From a checkpoint of a small transformer trained on Wikipedia.
Size: width 192, 3 heads of 32, 6.81M parameters.
Architecture: RMSNorm before each block, learned and rotary positions, no biases in attention or MLP.
Training: a variant of Muon for these matrices, 310M tokens, 4728 steps.
Each number is 500 + 25 x the weight over its row's rms, rounded and kept within 0 to 999. Layers, rows and columns count from 0. Numbers have three digits each. The size before them is the row's rms in percent of the matrix's.

# layer 5 MLP up, 768x192, rms 0.17, rows 607-713, columns 128-191
097:507574484461491528518480496505494515508509514528518503471531505530502516511501460526507567494503506507493470548435488504521518499482487561517496490492517506502525502508513485509490516531456510
099:521487493498498531509467473507525501516480513501534519513497515464510484483528508514494486461460501511486511480448473487528525518556481495487552474512441480494481528506497485487525535460511500
097:483495512525451496456468496508533509537509523503496452466503489475472509503540529499501490500535476538493520492506480495526532505497497517480506489517487494455472475485509535474464479510520511
094:495518500484480509508516488527511521487486503520497488495497474484531495558519443502531486499489522543497471505515500533484522538500502491481522543494506497507456514445520493494477483494484538
103:539521524475481525497455516481475533521488490481524553510537520472461492485519489501493494515492491451486516508525496547473483489489456540443500529498501506491502474487510494489529498501487475
089:515508509497470470508475489503486510542525471515490511455501527513489511484532482521512501489449491521505525540434529531551534507497507487485510492493502469494500460504516527463501527496480492
102:448515491552482495536479566522540505506474461475444450495478496496454518536490456480464473478487524508490516529509491491556518525538492485499512534500485486531502498506477481517509488478472516
094:464535487513491506476503504526530522516496535538501490545482511452480502528532554487522492512505481502466540515493490512522487481513466485521526542517470451518569521525521496517467511466477466
110:519542530520528477501489512502510520520516473542516491482471481468497490498522503525519493473477516469521483463508474523511528503471461496518482507484562492454502505493505476466478450491521473
087:503501493491504523531499488494459520502497490501505539471506492466487538525494471479518428493533551501495541527511473495489501491438491515476465515518492498518491494496506480521484500485526531
103:539538482505478524531519503499496478484529476448507480498558499449456522495493449516475490509468495492475515505479464458477512489541509519470473503480543526481538515520508490461478498507514530
097:519487486506491496546511547490514488516492530483507521514519505517510502495529488486508490556448508470497489480501504513541498530522513520478533494512523510551512478510546470518527467532520495
107:498507469490491476480506503510478514472494492531460556497498540493508500506491473530504472515456526499525479543549542496496500489493497520498522555474538486476510517491495479502503500495490514
105:493496507566450475488504459503488514513495463516465521459500487508464524487488469512519485524464471522508480547524497502482526476501475501487518576501456521484527503508512538514510470518506511
090:558517515481521535464528515516502492518513540462480490493531465475496503497532458476507443522529492500501507507491530491489492515500486500471520523520525505493538498521520507555510478463500520
112:483528544509482576484537516465510494506468505553464496567538512517504507509484518524500535461500486547525561487486514447506533496506495481541479477515499512458486512494511522497493499509547517
110:485559494471520510501527454532520523498449512505530511493536556458490529501481492527507506541473475530501534486507487477470518516504484517508477472501485512478523516493509462491482536489482496
101:492535492471523543507499512457470531490499507502489485512494491510526521477513510469494497453490497486467509507563463447508504504497510521511496499446556475508469469473526515477479495470502508
102:518496450517506508465469508507511505531529464497486495480514472492504519536526474511512485518530489484471471499479492522456573516502490513461492559461493460545524505527466483478535501493533499
103:470502528537518470507452474468529524519480455524443486509466496500512501461505493532514489496532480566494503503479487511500537532493466502512527496511527456471542507505540532533499461502489487
095:514502440481532528479492543532491530501477494565501534499520522488489509515516493507477495494534536505518540473515510499483494454511502516490486478476501484506492546501476524458513502470549514
104:479494525486479529495500489502550499478467465487506519487508509502475502534508521481499508504461493495479517503478489536514539515529482449491478458524503525502528491505493487502488503502473500
095:513519497492474488460484485453533513461469502534502511511520525485490527480477475531499501518478509515478539494541517449517494510491524468495479503459473515518526504470490446498512533491522506
100:460533493506511497499517486443507517500501483488515472504482519498520482522526524503497536466506441488483547567484548489497537471467507521504530525492523480523549523530542526484480512476468513
102:532476542519480544503464491501493505481511500519500497506497490514517483518489487495467508523469482496551460496471489526469465510532504516439535514470471490538542472488527448483456495475484471
095:537502462477503509472510482465461480516493522493484519495497483493544526494525447503524487484489491487514548507464520504485515464586489491478491523468523496526491494487494487499481499510480494
107:496532540503490513515469513515484490537501522535486520493558500511478520495489514509496490499466506484510487464496430544506494501523461486474516517486519504482542492497503493468523512471466518
113:493498523455431513553493519557532542490520513502533545514488487513502525526506487545503457520496554508541519511466490527467494476534506529534441504485525476495529486468489491541485485498535469
102:491521439513505532524534493494503491498483460481507498540496513506461475508509463464489496543488511544489492524493499488493498501555480489474511521537523500480453507505507459491542473529473524
094:488489512543519514474484474498542513513475499493517494483467521541495488511532495499498472489530501517489520504474481509517474474499509509535509472518517479483462486579434518512446547441539485
109:496530484496516477536491495447545495506483530449493534505537470503514557521467472518467479493498490523513502481505484545519529477480492435493543483555478488464536474513573537515501536504514515
093:503523503476483514493511555475499506468504532484517496493455494471480505529512489485481513526480506496453489490487543503555521481467521477467522522511453483486477514478490495492508504518478476
107:508488530537493522495514497485483536510542483504499515490518502514496475493528560485567509474534506509504527460504555458506494491467495518520551533508494490507473497497463509541489476505495505
099:531499509505489515549449532472488481511480527514473519514455502474495502515478549481521513501509515459495502541503503509506509520553526512515523521513514455503528467496498501494509512507494440
103:541494498501491466459495461485551530509465511520493498470527476441491528513526487505522487511525511522488497460492513504531491544470501503513487501519487522492488507468506479503497511498452482
096:501492515452457490535507564481516472477514507529490484490532499530459479505474482481480490482496500489498554481495537494513515500486556515535494495515475489521501492494537490504527521526515535
093:478532475510494491477454484456512494530508492524524452445495487482518516496555491532493504569542512523486506502517504526492528479500501473484534542497462500531511528511488503536477522492517541
091:503486511528500500474488503486502530508497471524497478527462513508543463461493526471525516556485493484490487463524524448471499525475542465531502508507524488514482497487485460483507525527522479
098:448492475489491476498504487486512488502470511496490538502520533423512492490497472495477490492507538503503506469511546486505477510486493529521470485485490458490511485514510505497510513538486510
091:504500510534505541499451498506506478460504503503482462478491528530487486490466520516495500450525505440485510487508505533500456546501487538509482527480521506502477511524529500486511531491458496
099:493502514495488459491561470486429502459499545459487497518515502485481505537490526482453497519530495501521528548497501506475517486502485524532490482493485521550492531499516498507518482454472509
099:492510473464491475526490463526528476490505506495473459475507494452499535490506485522448479500490451559500505499489486539430539454486495498482484507522470535490494508455497514494489449520503479
092:493513488506461523528496502472489480509503506496478509510508473475505507500472497491485483485463484514476488495518521507493519482524539516504464514555516528447525499495478564479483558521478485
104:475505506493499496483566500471475488529465443486510491483496472510486497490497514518514484501496536515540500481496473559505510500481453454507520525459493572514481486456496523475533500502523549
105:532480525520547480477451519519513474524482534494462466486515490495487535537518519448502530515512526484508522493543517514472522499499484499524600503454523525539529500523542515466518511494496516
096:513484505521512499521501464495532511482517500517475504486516503475474488525490545503492509519497539563497486495466492535518541532546495539487492525506496486448508495455518483474536553506505482
088:486525511512474480497476531465475512534482497457504522486508527432530515511507475483503463519517464476512526525481500532551497497506524487488520522500530456545491542471474449501499497543523488
112:498456475518507514487436531533507495510497557536468463464524525473549513522503513496489496527490510548484526512500476517513496533490468522499484497530534515513516506474566465509474506487505575
101:474556455483516507452478491489513494491504500465491451496516490513499505493544509492450491506465522498525464463517505533536490497514513472467494473516528525495493531489533487533472504496480505
094:473478480491500515470504517502496490475525520545508502502503513498460451513518524519510502490519486507477547507495471485477485502530523470495527529541485449528462519473510501515508518501463513
100:496524511481463494484508492503541480485539511487502510501525527481481519506535485492454525540491484489472496478493483495505488530543453468521502445484450503485523525538527529499514490461512498
103:529475554535535487491494470497466520510534478523540530538479486472490437483508479492486451527477505512550519500479473507481482494527513494489502476502479502481498532515483518450498535488489514
105:515519488485475501502471474499535506509484526492482484506477499484515501511482520511490488502485494528543496548530550565515461533490481518505478510490501473471513499541472468494488492513554528
089:503510516566494480547481540492512458493501524506469533507553477493465523514497512482515504428483557490439470487521534558511507516506504511473528490509530489492519495497500496512503474465450498
104:513490546492525483507520480544555488493520480480507479493492489523508489486513479528506496512493510497458524503461498489496513522499505470520491500487540427495507506486490517463495495461497499
100:584519499490486513476484500499538508486454549507498494513505512480500453507469516530531468493517526460524496508530479502502488465456481521529505497523539517528476475479546440498519511517486496
104:460500568528519548520499520487521504507518461534492489460562488510476456484514493523521519491502495495471483461493478448525517496460536469490497481483454501484519491502521528471485485535549507
105:519534546498497475529541469516494453506492506535476503502516535504479529441538510494464485518506519512497528530498548497532504474519506461461492461463510454516507514504508504515495495500515513
097:481553468538492518472490538486497500466503521509498531469512493533475458514503477515511484463488478511522539534527522554505487491483466504501490494548490457490532523478494491476523501460525516
109:504475492550480538471520495533487463463516499493506435465483493482462509466512506514478518488548455511526551498501533487512493476483481488471501525520531509505515428482518505492506510499503462
090:515511513537539528502521472524491500514484487486510510527479494495463487515448479523527504477506490490482538508490526472463519466516497533503483536483551479527502466497504458462507467523472507
104:463526479516555514485479511499470513525506498496519511534516521474474464515514475529517465509527540537476537538486521518513486439495467476522525509488504510506519517477556493485474501533538566
101:453432496540478467483492511491523532526482530494443492500500514504515499545518506494509494506456538498503517511527506513480531538516490511471462507469507526481502494481480456482534492533485508
082:522481480482495506495457491523519465537522465480532557506523489477478511528503513491483493513522485497509492453511481557508490480522510467517533486522472452505526493503503469504474489503432506
092:517534474502491547545493465480485532515473488514532479521442467529461545523461508527518465495481510514502506518444469492520509473541485526480485493517473463535459489475510553483484479456458528
099:501524491551488547479507479474492489505472518462456515534514483490528521504497509493544551502507501515480499525541483501480521471504541510503516512523473512506484474502483504516470558478483478
106:474503518519493499515502458505445520474453492497487492482517484495523430508508506511544489544502527474505536534482503487492528491513514466519505522486472510489499533477473505510533502556465496
102:482505507503524531487515500502527533502474491493486513503553515541477462527507503477479482492486540474526557475494488526515506446513472545504502495542513499484520523489460454487508479491486493
102:526487511533430490497497500517446522484459537482500550480527521437499503499503495504490525467476493531488516477510510514538499454522480466499475489524507520425513485479536510490490536472517465
100:508511497488464451491522511540486488521503557515472538502498498505444491505481474484502496492479534460504522481492519525530495492487518442479496559478460442460489485481505460523512520496517505
101:484526479475520527477501490482543487507498511510500539500495517477495542503521484465505503468531452459496561495499565470537445499472483545502507495498481505512504504507473490538510509498456496
094:502511492523494495467506478516506500517532505501504492514519510503503491491515541502483549520540467504507496526463509512502518494548536506471477495457464533506534464496496521484528508485443511
098:471518456528463526499468451509444501498485463490513448486483510453523532488487508520502502524537553492504511501507544514479493511544510524551454465496532475482469455495505452453513474499469484
105:508508551529445475533548500506526498495505492493476519530512511485507480500525503523475537510514494499491460498519520493466472530516520513494497532507496477484471519539444515442464520489491518
099:498506433482526476489539525511531529546477522517501499488527549496548468538510500506494477531508448497495524526488531513490506477508552510479481439529494480525527501501501492499513493477496453
101:527550469552502445531528516507551566502496526506501477500508485524534492529498477476485514499503535527538513477513464521523512493456541482493480548548520501468542523504466482500474528522537515
102:465510506502516516471477496497504512492518504543509482490507487507501471498519476521539525469539513524512477530505489479528482513500513475493520513520465495491520506464510525490535500431496500
104:507488499496506486499477457479554488479453528505532503525542503515502471503540451528489512494505468513526532492514517535497492497531502514506483499499448547465485496504543460490567526522521447
104:544529504490497532489481534507562508463474549508533531480480451526535476475510483510493554492500487485526503512540467525477484531500518529509513487494509485450482483494482504516506509469541464
100:530522511499472539458496505532472534505494482483483524542535526480498542503557506475506526507481508510481480537490504583495546482517469497508481498508449458492552528482516466478460474482529528
103:522510478529480510518479513523484501535541495457471491506512523514516508517484540512513496478537496544502541495468476520496516542536504518506495519489472446527486493480517448467535499507510488
094:490530506568492529528480501511463495493502526493460472517475531507529482485548505528498511468478519482422527550496479512492498480495500505527532458484473483539519505522485526539475491498484480
099:527541495507469493508497507471502526512464515524520481488475517523536509520522523513537513504519475532455469519456463508480510471517480449477474508491527493485513501487517508482529525487530527
102:514504445509465500469475474516438498533544461476501511518500507560487485535497518492466516500497514494504518508496497469469516440545500482482523522502481486514478508515493517551481478521490489
101:507504488530450506498500510502525535471495490529488451495462496504455495549499490518535509474490506504514463534461484546491532464501503531488486513501493459520465498483503488468492504553489473
100:511534460490463498496498470438509544447559469496507469483480472520509510543520465512509511518481539526517508478463462467518458520519499503522505505528504545513473397518508432538524467489509531
107:517511521519496480471520525492505515474511540489487479500439518531482475480513465516530503494518522544536580518485465508483483472459536508514471492457503477562486493501457492512498548547472494
102:515498524569544493485510493496534483461473503527526525469522508475541502532511499494500472485491496524485490524481476465461541457547481509459500513507522500495507512490471481487447513472453490
086:516534535501502518492528484494505535479507469501533506535458539529485460524512487503509512482432502549468504482496526496503512493511517527456488513503511485518491488521490503477492566496503479
094:522514497515480539473529490485509525522508514502435498540500525486530505469521534533497473524474488486476492486546505489470498475505486517475508536455498526555533503483529509454509507506484517
100:512503518522459467480472493478505493527464566501478481510505501473506551474495487486469479514480524525533534469497493513457515527525501514506443510505483526514494517492460514449498506499465516
091:487511528461497469501511454461506516508467518521473485479476555481536483507435511507505505516550474483510534521463518472483499465555525502484502486526505494492446512491497498458486525515452520
092:474489508484579465483519473490493527467521495482479494449517469515507506511497520493542504535505497512530519531510530486508498557495523480488513504506449536520514507486532500531519512476504488
099:484433554483493514515517514483517505492512508499527496521510519486456466526553511519466493550510498487499498513472461502474532497537560495456509479460527540502483496493543453489450522463509488
103:510450493509522524510520483511539475513508544529528529483515490500528480488480484565501519485502476521457512527508486486475529574519538470513530473512456499480475509479472461456537484504506517
098:514499500495491443499530455495515518502502494505528486520487458460487453513537471467472514504505509529546532497509512513517490514537520497473495473498502512522496479467516478514518542524544472
097:535518508495486498493521457527467544521490476480473509498514552470475552504509479484505479507501455461486505475494473483482522509533483501518481529465495439506478500445491505521555521489467479
098:475480479520464470504474509480547507514464490508461554518518517512512481515550453498470527573497487508527466525492484478474503511524526486489510488501449508557535523493515554514491477453480486
091:516500525514471504511524489509508510507547523458484499464508466514483529537522468474504518478482507499519474483508534510453486467489508484523524505496481534517518516511509511484490518538490479
091:506517512458504515441485491469494461488475543480516494475494561548554472501478498487516518481509480481496518505509428461489510514462524493486487489486525500479497461488533477495460516506536540
092:502483500482472518510514517490514492446555498474502489466501491480533503506507505517461491483445497508510464511472508518490521476500526523509499473485505482513471483550544496548505534494475526
106:539482495531485474484484507493533504515472469498508508506475428486474500488525490510466511476478543523504496469534502541481541520474488443490567509532467469474509500512518524441505500516491452
100:515493494521472471446507504524511478499501501500467507476503525498512496529485518506513510522463493535494517514509471545498508494515494453493515492512549477530462524504498470496496510483452489
102:532506487482501511496507493470490476475520490496529490509498561491452470533497490511445473482495536475474507482481533514447481462496532512516487571491476500515450504465478509489519505490469493
086:457548505510492486518526481510505529505513502517485545462477504490497496502522464556511490508525489503511499487528485499486534522525510533500527472523489573486501494485515484511527509501499511
093:520505500516510504481530532504537522533510493482459471524510516497518553536479502528493556490511519514521540507483499488455490493496508488528468482513524523534518508508505494512503504448488539
101:506494472525445528507481501546515564509466525506491549523511517494533517534544474517506523496440515531518486488509480480503513472480523491514527500476483484470484482511521474484538513465516468
# layer 5 MLP down (transposed), 768x192, rms 0.0623, rows 607-713, columns 128-191
094:471480501529481503498465511520466492464500451491492467505504509501494518475490513512494522519520509531443498499501508477502501507494471474507482528484522518495530551513501501466480541501470514
100:528493545471504491490485499521458446486479507528517496508501491496482513517467501517503461500507505520480515500464483515502485529475515513485513485496542486485549514496448549520463494489501505
100:493492518440502528544494502485491423504509476506509514492436528510505503467473498508490497461527525558474481463533496457543524462495475495493510473489479505492530476501476448478494494481468515
093:532487536444494515499521530499494467482469490507523514530507483496501516485501499469482481434513512498479498465552513491483468493529547473488465509451485486451526540511525513458511466512477460
105:511530467472522509463461497524481469493522487479519461484493495501500477514517498475491485536507535544479526498565496486467529524516464483503467519543503505466533512528509526472484504460514461
089:506491516521484488503480531488480495486481501481535535507495522539479470463529525526499455494491494487508459495544504514478536508500477482522491461491520472520492495513487525457512490486533502
099:513452498534512473458468495533509497492552518509510509459469469484508505542430535522532533478520491490457535492472430493493526479497517493518472504458511483498495486501540462491536493464506462
099:541511499521532511475512499513485516498509498529516540452473540529531496526480500488510472464475490549494539477481485491502505475476457517517534521511505431513505490514498519516446497490504479
102:536484479463511503501498496500465502513536495474453482459501462481484463445529487495510479476520511445472504502534491514520509476510454473510513441434522481465482530464536514505511477524516482
082:473470474516506456495504510486512438486492503512495543514465453514483532524507543499525465495539465485466499482497520503545489528453502509507463522479465517508512511517505537496445495496492510
103:500506546472450520484508495508473528508456527501478494500512470534509502487493493469510533492487530507521456508490513500480525478500486500513450502541456564483523506513532521480484453509476496
101:509497479493484476548483489505518520509483496480455482525521479534483477455500537508464524449485546503509486473530526527497490531486461529493510526466510506474493513472512510487505513457527505
101:466517508517486493553540472530494522497504495507471526501553504481537507435494498491432519525488550472512467516477493500495488502463522522493519472501495465477527516497504513527440547467495544
107:507526472498478525468533513527506503519519487497538543474466533475523492494475501487508527494507528500483491533521478483470488481480478470442446538481473515509514443497516493522542500498486554
091:514477558523573488538483519502505500479536472498478487485493509528503462485460528463501477477504532456477448519493523530510501497467494511521505467519504529497459502497473470485466498518491511
111:529510536496504518481479496478550499536475512524512502518475525481540560492464546490469461481508502489483526495493521490498565501500496459478502512480518500517534497497484475526487533541543527
105:519465485512551534479532471467558484500495471519485493494495487508418486488520520482504483532485491482501512486468524489487507476544508461520498481480529462498468507489518561534555528460455442
104:513479476464492412449488542507475489518490464457522498500521525497489445485545476501505552530510480475495468497510507482492494508513473505507530472488515504497458475499513480555544484516539510
104:483522524516499546503487509574506538469487490536521495475481463478523500462491476511516485478534488518530533478536510522490522497483506494496562500479536477509539516478493520506479468511503503
103:491519534436525486483482514499522498469446532468517490528482471478512430509453489514514548487499492504488447533511506517475523490470497531506500492460497484501500501496505512473484515518437497
095:494527487492534545475525506497507484495507474481504553493492500553542479494501477477512487485526482521495510532503487437509523456465485453523500503534517521526481489521479494512516503523444500
102:509532487451480528516521525575552542485486499501520507521490525509548507505521492484497525503486454519491489477533449460490503482503521501514494459489461471495449532508546489510518450521543513
098:489518484463478474476479508493491479523488505497473492521474534509468498489489532501522501505515489518520416490507468486466484509515541489495529475479520505481548448474493514509486526473519499
103:525444498487458496497549486513499466506524499476527523466473518478498507523515500484522463442542478535477506512529522493483430487488528513497488481542465500480483524499487494463568502535487492
100:516493467517503505469530499485532471513533526477478477515520471499478512543500477447475475497540481438455523538515477484473506545490489493517513513494532550509494493515512488509511510495484491
096:497503508490526545536495458485505473503477501494530529532497474493496499503457500438519490502468533479519453475500470513488502487565522516489515544499510536533493529492462497487528508535521486
107:537481515513499510484489484535511514430500493529515480485490491512515485517532500510483490466489503474495464511490523490534537478481485540488504503506514502452521510499460492528495495524522583
106:477512518456474506500488519497513518522500508466517501453478506497459511513483467522476488491468520513506537526552483481541528546489466498503503451463502482499531511551486504526455450518523513
101:529428487506508479496515509480515498489489512467518515482521519449525494483498529543485476560502526447442484446546485509547490480484509465480495485510517519482525477483494498499462526500506493
093:493475475488505511575500494542466489468458545483557519509502477557517552511487512558510431457512481445465503465530484527517483488505477526536475468517476503481486496506494472481496484469535543
105:504539499501499512517509446544497497474466514531495472488499473493491483545451484497495506511512498466524488463522478441488502541478489524428527503483509498490500504510534469464499504509524508
093:481491483456500490503516484462472482480527498474472488496502497519470484486473482478490470486496482518479533497518504537521522513514445523556498466472486502489494524495520521510488466496531504
105:505492497501517492519518492524478490483491475468484516510538535519547483491457472522491471565502484460505513461480507539494474526513459509515508486475479524470511529488484513472518455508436517
096:489481447500533515514484541499481535472538513464505464469497510534517504509483508479519493499568510468533493552492503514544506500532527483522488518514496548487525478522478477533509471507483527
098:525471472460519470466533542534480511542498507512501489494537462492493492452500477500535543507488480495476478508551495478496513480479485509526509463472508501516476498495468479488522512493550542
096:475535489494507487493490483510488484500488491545539538504565523465498508536476507514518505459494513495502519488464502553520515501557512542475458485488519499530498527474457530494483495483505509
095:499479502511517511517478485470536505478484479484489494500473463438502487527509486532506527478497506473525487493511504500518502513501512503504571518429534484498538511541477500521500486484488542
095:547518492506521535487444481519481469473512475509456475495493491498505446542467525487480497496530487450509508492515565519564481489494508499515484495461511468508518523494549496474504498479489519
104:527444527520529481475474518493481512475539503499448513529504498479502530470476467543526535490543453499484462471496498522499535536513509484496511519493487517520482480553508494511464499486529499
096:483447535482509509561527523466479501517484486512487480485507489462502469500490537481501472473497515504544507524517456510538460496502521510532521505496485515448491497531467544479477503476510480
093:475460490489474459506485519506459463517519502519482495483501462497506424492507505525488487462470522510478505488517438521475502490475514515533459480475521508500526502518492477443480493499510535
096:518514507478474469459499494523473480504478541455518503493531477467488486472520491496483516477521483522481499523521482509490518513419540481519495456487453512492493558501482500455523503488502470
093:515469490499462493485558486516479472514526505504459512507490510504504488498492515501492539483491524511496475477513500478484526481486463516458510499469467521493498491528505526523528471490505516
101:524514471421456517527544491519492466526490503484498551469512524500467486485483497524480478498506503465492520492472476497494462483517472458531458498496525453502510521512527507483478511520586509
110:446516466533489524476516537499477502512516481533512520486478428492496524490533549493469477460510503482483554507500534485443507531527525518487510480511498524528496508507483494473470492521510508
100:535464457460500475577543485446455503486457500501527511517480512537516524499466474495517458439565524496495486510494530498482478511557556476485477476483498489482476456527479526513506481526456484
102:475513514449515494463488545508457457510471528500544525484515514469511493505536513508522488517499520504523529489505496513545496522505499498500479485454478496504511532494468476494496488545486518
110:477490493491520470523519504498492498470484551486501500524486530476455522459464478504487584445505476524499507474540476478480541491515461498483499505447475490520473504463455477524468477499482498
103:489495495467514506499475525483492491530518505475490492496532502507460466523474521472435531551506448485509514503505527542526551510491493529512497505510494512469490497516496505427491508490504505
094:498512498509496499455482528514465473492513512510525484509501510517456554467500529516507515469523507540487488505492487450520532546463499488471509517523533473478498522513482498542479494554554539
101:498482491458480493477525456557472471496501511437502480510489536497488529512514519513440436510546521473512498525507507495460499483467535486508472504533528481534474522499524485542487468480496480
098:483485505477534475494470492506459507503497490499543465503481523530488509528522489494494473478511521497511487527512495478493512535501513502496510493544520506500512524479477492464487439492457433
104:497468489461503509486533468497433489506464501510488540474542516502559501526538520508481437498481524491539484499526486485495491473550508527479485475480484460463465505535491533491502526525550463
099:489464473478475491527532516506530508485491493471506504532508482485477477514466542512527502497469483460494490493491560492480536514510511538484483511511488496521517519489510508519497439497469494
102:522516501531504462505473525505495542482523497491486456506489504426516511497554514458529512502500507523526491485485543531511526489500471525484456471470552534528520512498476541525517505470483490
095:517509477507486449442483511493470456467517491498522484494478476550493501516499514478502505508486524510517454485513483508547462533482457508518512484494478513462548509481477495492491490509505534
101:544509489468503514480512472506523502521511496467495501520472507505531525471551485477515499503491539526529510499475474487513511525523479510503466549503557505494464502472494505495497514465496471
106:504530483486526521474471480476459549509498482481488519513507518465467531492497535567514535520527453487491455492543489528511524531457445479509490473479495506483491509497469527530482478537494511
096:473471463498520477488545509511504480524513472457509534511506511499503480478500495475495541449513476491486534513511512490515496494455506499526513509548520488519515556493487475507487473471536487
100:514503479505535513534456514481462492499462521463482491492483508487505481481502504483473533530493504483501475521498503448512551523483506535542498453489543471481481505498514522499510456522464513
096:512468488527501478492482541485507477503483425492522517513468432523496505460474529491494485489535517528489500474532524476491509496451512503563449510509509478532496499524450484497495473460486537
103:482497523494546526466540503493468511521506497528483542472513476517512545479495518483452543500459490487514463499458513529499500508526514459469495560475512505446535506504502503486522524505528491
103:461480486528543515499471526526525464477461515502497512482494513470512490449449491503487468525527530473465513489444495485503541504455498484530536489501515528519495478512549498469542466510476524
087:484462502454512489507445534506468505528549476461495525491508503489510509515524496504559461489546501486504519443538511508506514518502511464538466501481484485496515495468499500480487481532474531
095:497484473450506513519487525468485489498438457522536530549443449534470475477473514508536489488524501499461483500521492512501502511499488488531438500453491482513490532487489500455489470503493512
097:534464487477473502492478495546462470492507494513506515526508496494519485497493525485509494511522509526514473508539514478511515521564466482540449500543472481484556479543477556505537488503481485
101:467501478509533488452506482513517481506485499511472489504499537513498469422531504500519532515519501531518481531533511546495519480507477533469479495523493502486493530466528480529467499448521515
097:495466467503540532499516496512455490502510472496510491495456501506528491522508474511529525470502510521521502463508446466457499508490508502530465478500498470529526461516478457503488495538495497
103:525460525522440488513496468500481531474505438477520463463526481498513485478503492494503524481525514482532488477519473478530506495512553514458495496486499497511492496529499528514507502466523483
102:497497468472494494465460490543480548461502558539515543495451493461498510467505473483526514523498474521457503496481495541495529458468522520466497471520485451466552525485504504491507487481481480
103:453521523504505465514545522487481501491454477529488507504503485487480523510451488532521467458472487504501527522542497482539536510469545477473484490488539485497516508516460537481498546504511518
096:506474528472516461475510501464521506509494520478541477491457476500501462525520538479462511533518494462506470520495505490512531532503482501499458494524542497529545452472502516493462465498456505
097:520471540469494446501514563411458521472470508513471522504488520535494489483498509516522515483522524500516500463498500488503489474488493519524503529543486478533511509494499505496537506491488493
103:504477460471522473505530510507511499493487523485533513456485514517509488504541486494522468479519533502512489484547521529501510538473486494524468444541512482492494541531480511503480456519498515
101:547518487486520474493424481493518522498517477520471491527520527488514482502442532522518539520515463494459491469482531517504510518454502536492482491516504484510546523539491505497505478499496471
103:524499455494524488514526502519480529508500528473500474506522488512532501537460504492519485501500467529505469516496500555493501481468545511526516521514511488507507521485497503472460492497535520
103:485511515510539447505456483533504489494470500489492454507502494544466530503466521518498480445516489505504469549475534493529460512494469467487529501499522551500512499486527488486485526469466534
104:500516466472487511529468487481475527478524486521488483485488477505519510498509520498494495542478504503458500480511523539503523480505477496563486438519485538469476531475515503513498509515521520
105:495486536537488505465499506474529490495463530473506481522496536473488495485503513490501471484524502523506528457497500494477522512518447446474497513542481508513545483467493556505530488512478540
100:497537488540443505486512469519521494523452504488509491500486516477476491458428572522480471463514473444503456507534489494500508499477479525494466492499505511460512488499510504489456511550444499
101:516488468509507479434489506502503497505534480518520524558506515517441539537485497503507476501585508539509475519522533501491461568518492519538517494518524527500506424527472505524538480494494480
098:523515533473485527509532472433486508468519484504497503503468523501465537481522448491526529510463436503514525453496478485487527473492493493471501508540548484497498499490545489505479485500464461
103:501523444509542477510508517476528471508488530516508474480532519523491488502483469518525485505514469527544418511462528514507491516488506565522480489491531496522519529502472518495502497540439469
104:501478537485500554496474483484481525479505467459464534480499480449496484512483510495501551488541503463499521490468470503507483503502487433482517506512495481472516508511479500522494502484485466
092:515498502498463489487533481496464486467492473522475510541481499511494538544469496542528484518518535518457519533463532482499504535478522536513458495519500504493442437531477503493461488534483501
103:475501478502485477502525503497522547458514477497499500524494524473491505504496500525492527489497551494472513475472471529491561467451553483475480495495487432481508484514510498511527449488517520
103:538494542487500538468529541495451517488505541497482467511458501508471472500490486513523502490475498485520513528549464471469487429453502493519502495493535503497457499475503516549449486508500513
097:479457510480481543487489496509458478512495495492506519516475511519480557455515520514518501472488538519514481541553473531505516477502524474548470451482486520469474498502481529525506435525527512
090:510474477491508532473495484501495485467465520464471510505486503509525467512482507496545460462501482492528464515490519462462491474461536502517488488487532496531492520568518480515465503498547479
089:472480512482512503522518534475506503481511510495535512507504509531499479517482520565561490559496494490495472491503534476482471505480485544504539542458525483493526506552515509476505436581490513
100:515512462448526469498515529512487437505506480455459482485506466464472491501441461513509468531443490462525512517488492521554501473517555447478472457493538497483517492511446474524498464503525531
089:466452522430512521517498509496495480495443477496474491468437545495535487529491503532506512493508492484501497457473500469499515508517519507477496486496537544470493516508480517520504497535489501
098:526517533514534488510459550509483521513505500551500472492457526471549514510508502485522547477469474546529494456485473512491493477514449521526490492524497480462480527488544507476488505525479492
102:491536492505466468500517526506488534489520504495453520512484499518501538466572492501507513539555471513489495528523467474545541446476554489541467476534516503489519474484474471486516473509500510
094:470517520457504490514516500481445469460513467482521471531480500460501503536523524462475515542469462503466488500471506493510515496500488574513477507499480480526550485527498562484467516514487497
099:486502485479526499501559512503500457472512485487493501477462490502511506538559498491525488505509505516508549525485505503488510493497479513488489471541509513455504459485490502491493542524515537
096:461495486534465453472506534495489503480508414535545507506498489473492516483525523489463500528503479481525501537498492464511471487472482519485520526467489448486472514477434492494513486503473469
097:495526483475509508496509522507495504495476501497519498499528518484502503481506471497521493518483441505526479529510490471490458443485461506507474490478490521521466471517498546466513522561542496
096:531539504506511527531499537513488515521482451476504505513549488565459529520495496507540557518498538518515472475503518551537509531530517469491507524506505512495520508465520491465482450522477482
091:503489516458483508530474512497543459514508520491549512504449473456516442496493483503510485542507500482495546497485540526503487504491481520486488459501530532503490490491531493481495475534494465
099:460488499477513508461480555489505510486498516513537485512500492473459473516519490458472505519541504493494500527522500488501494496485431483526489495473511497496487473515465506492474454505473490
103:497468513464481548458471490506506508521513485450525501496510528497513526475454484528453451507507473498484479514514493505516498479495507507502479517544515473487492519498488493488517473525499503
100:487525527473493477507496472452490484510487475549507484528485528490442485452515543458490466538512505536484488434512512464538518496505485515504495504510529515474489457533529534459488537473499524
099:498445515515526520500543442485477486487452540512494512521511531515534506505481496497480514507536499496505508502505502507531464484522491475546489469478467484475469497493505546523514464518482492
088:473453508485506479518492471522489479541500538493507470498443469501468516515528518494561514500529492480499522512558481524553501527488492494505507504479495558448481498524474516514492510502535530
092:484511522470527537476484496486520494521523499488485540484494536511476514476472489529519541493504502477537509495492472471484476525501501508545524519504473502499523454502498523510547487507506546
103:476492510472491485513494495530496492533487497501422494495461499563492517512475486510494512487502496471483501479466526514477472528519494503522483474565522508518475455491497480503476467516480505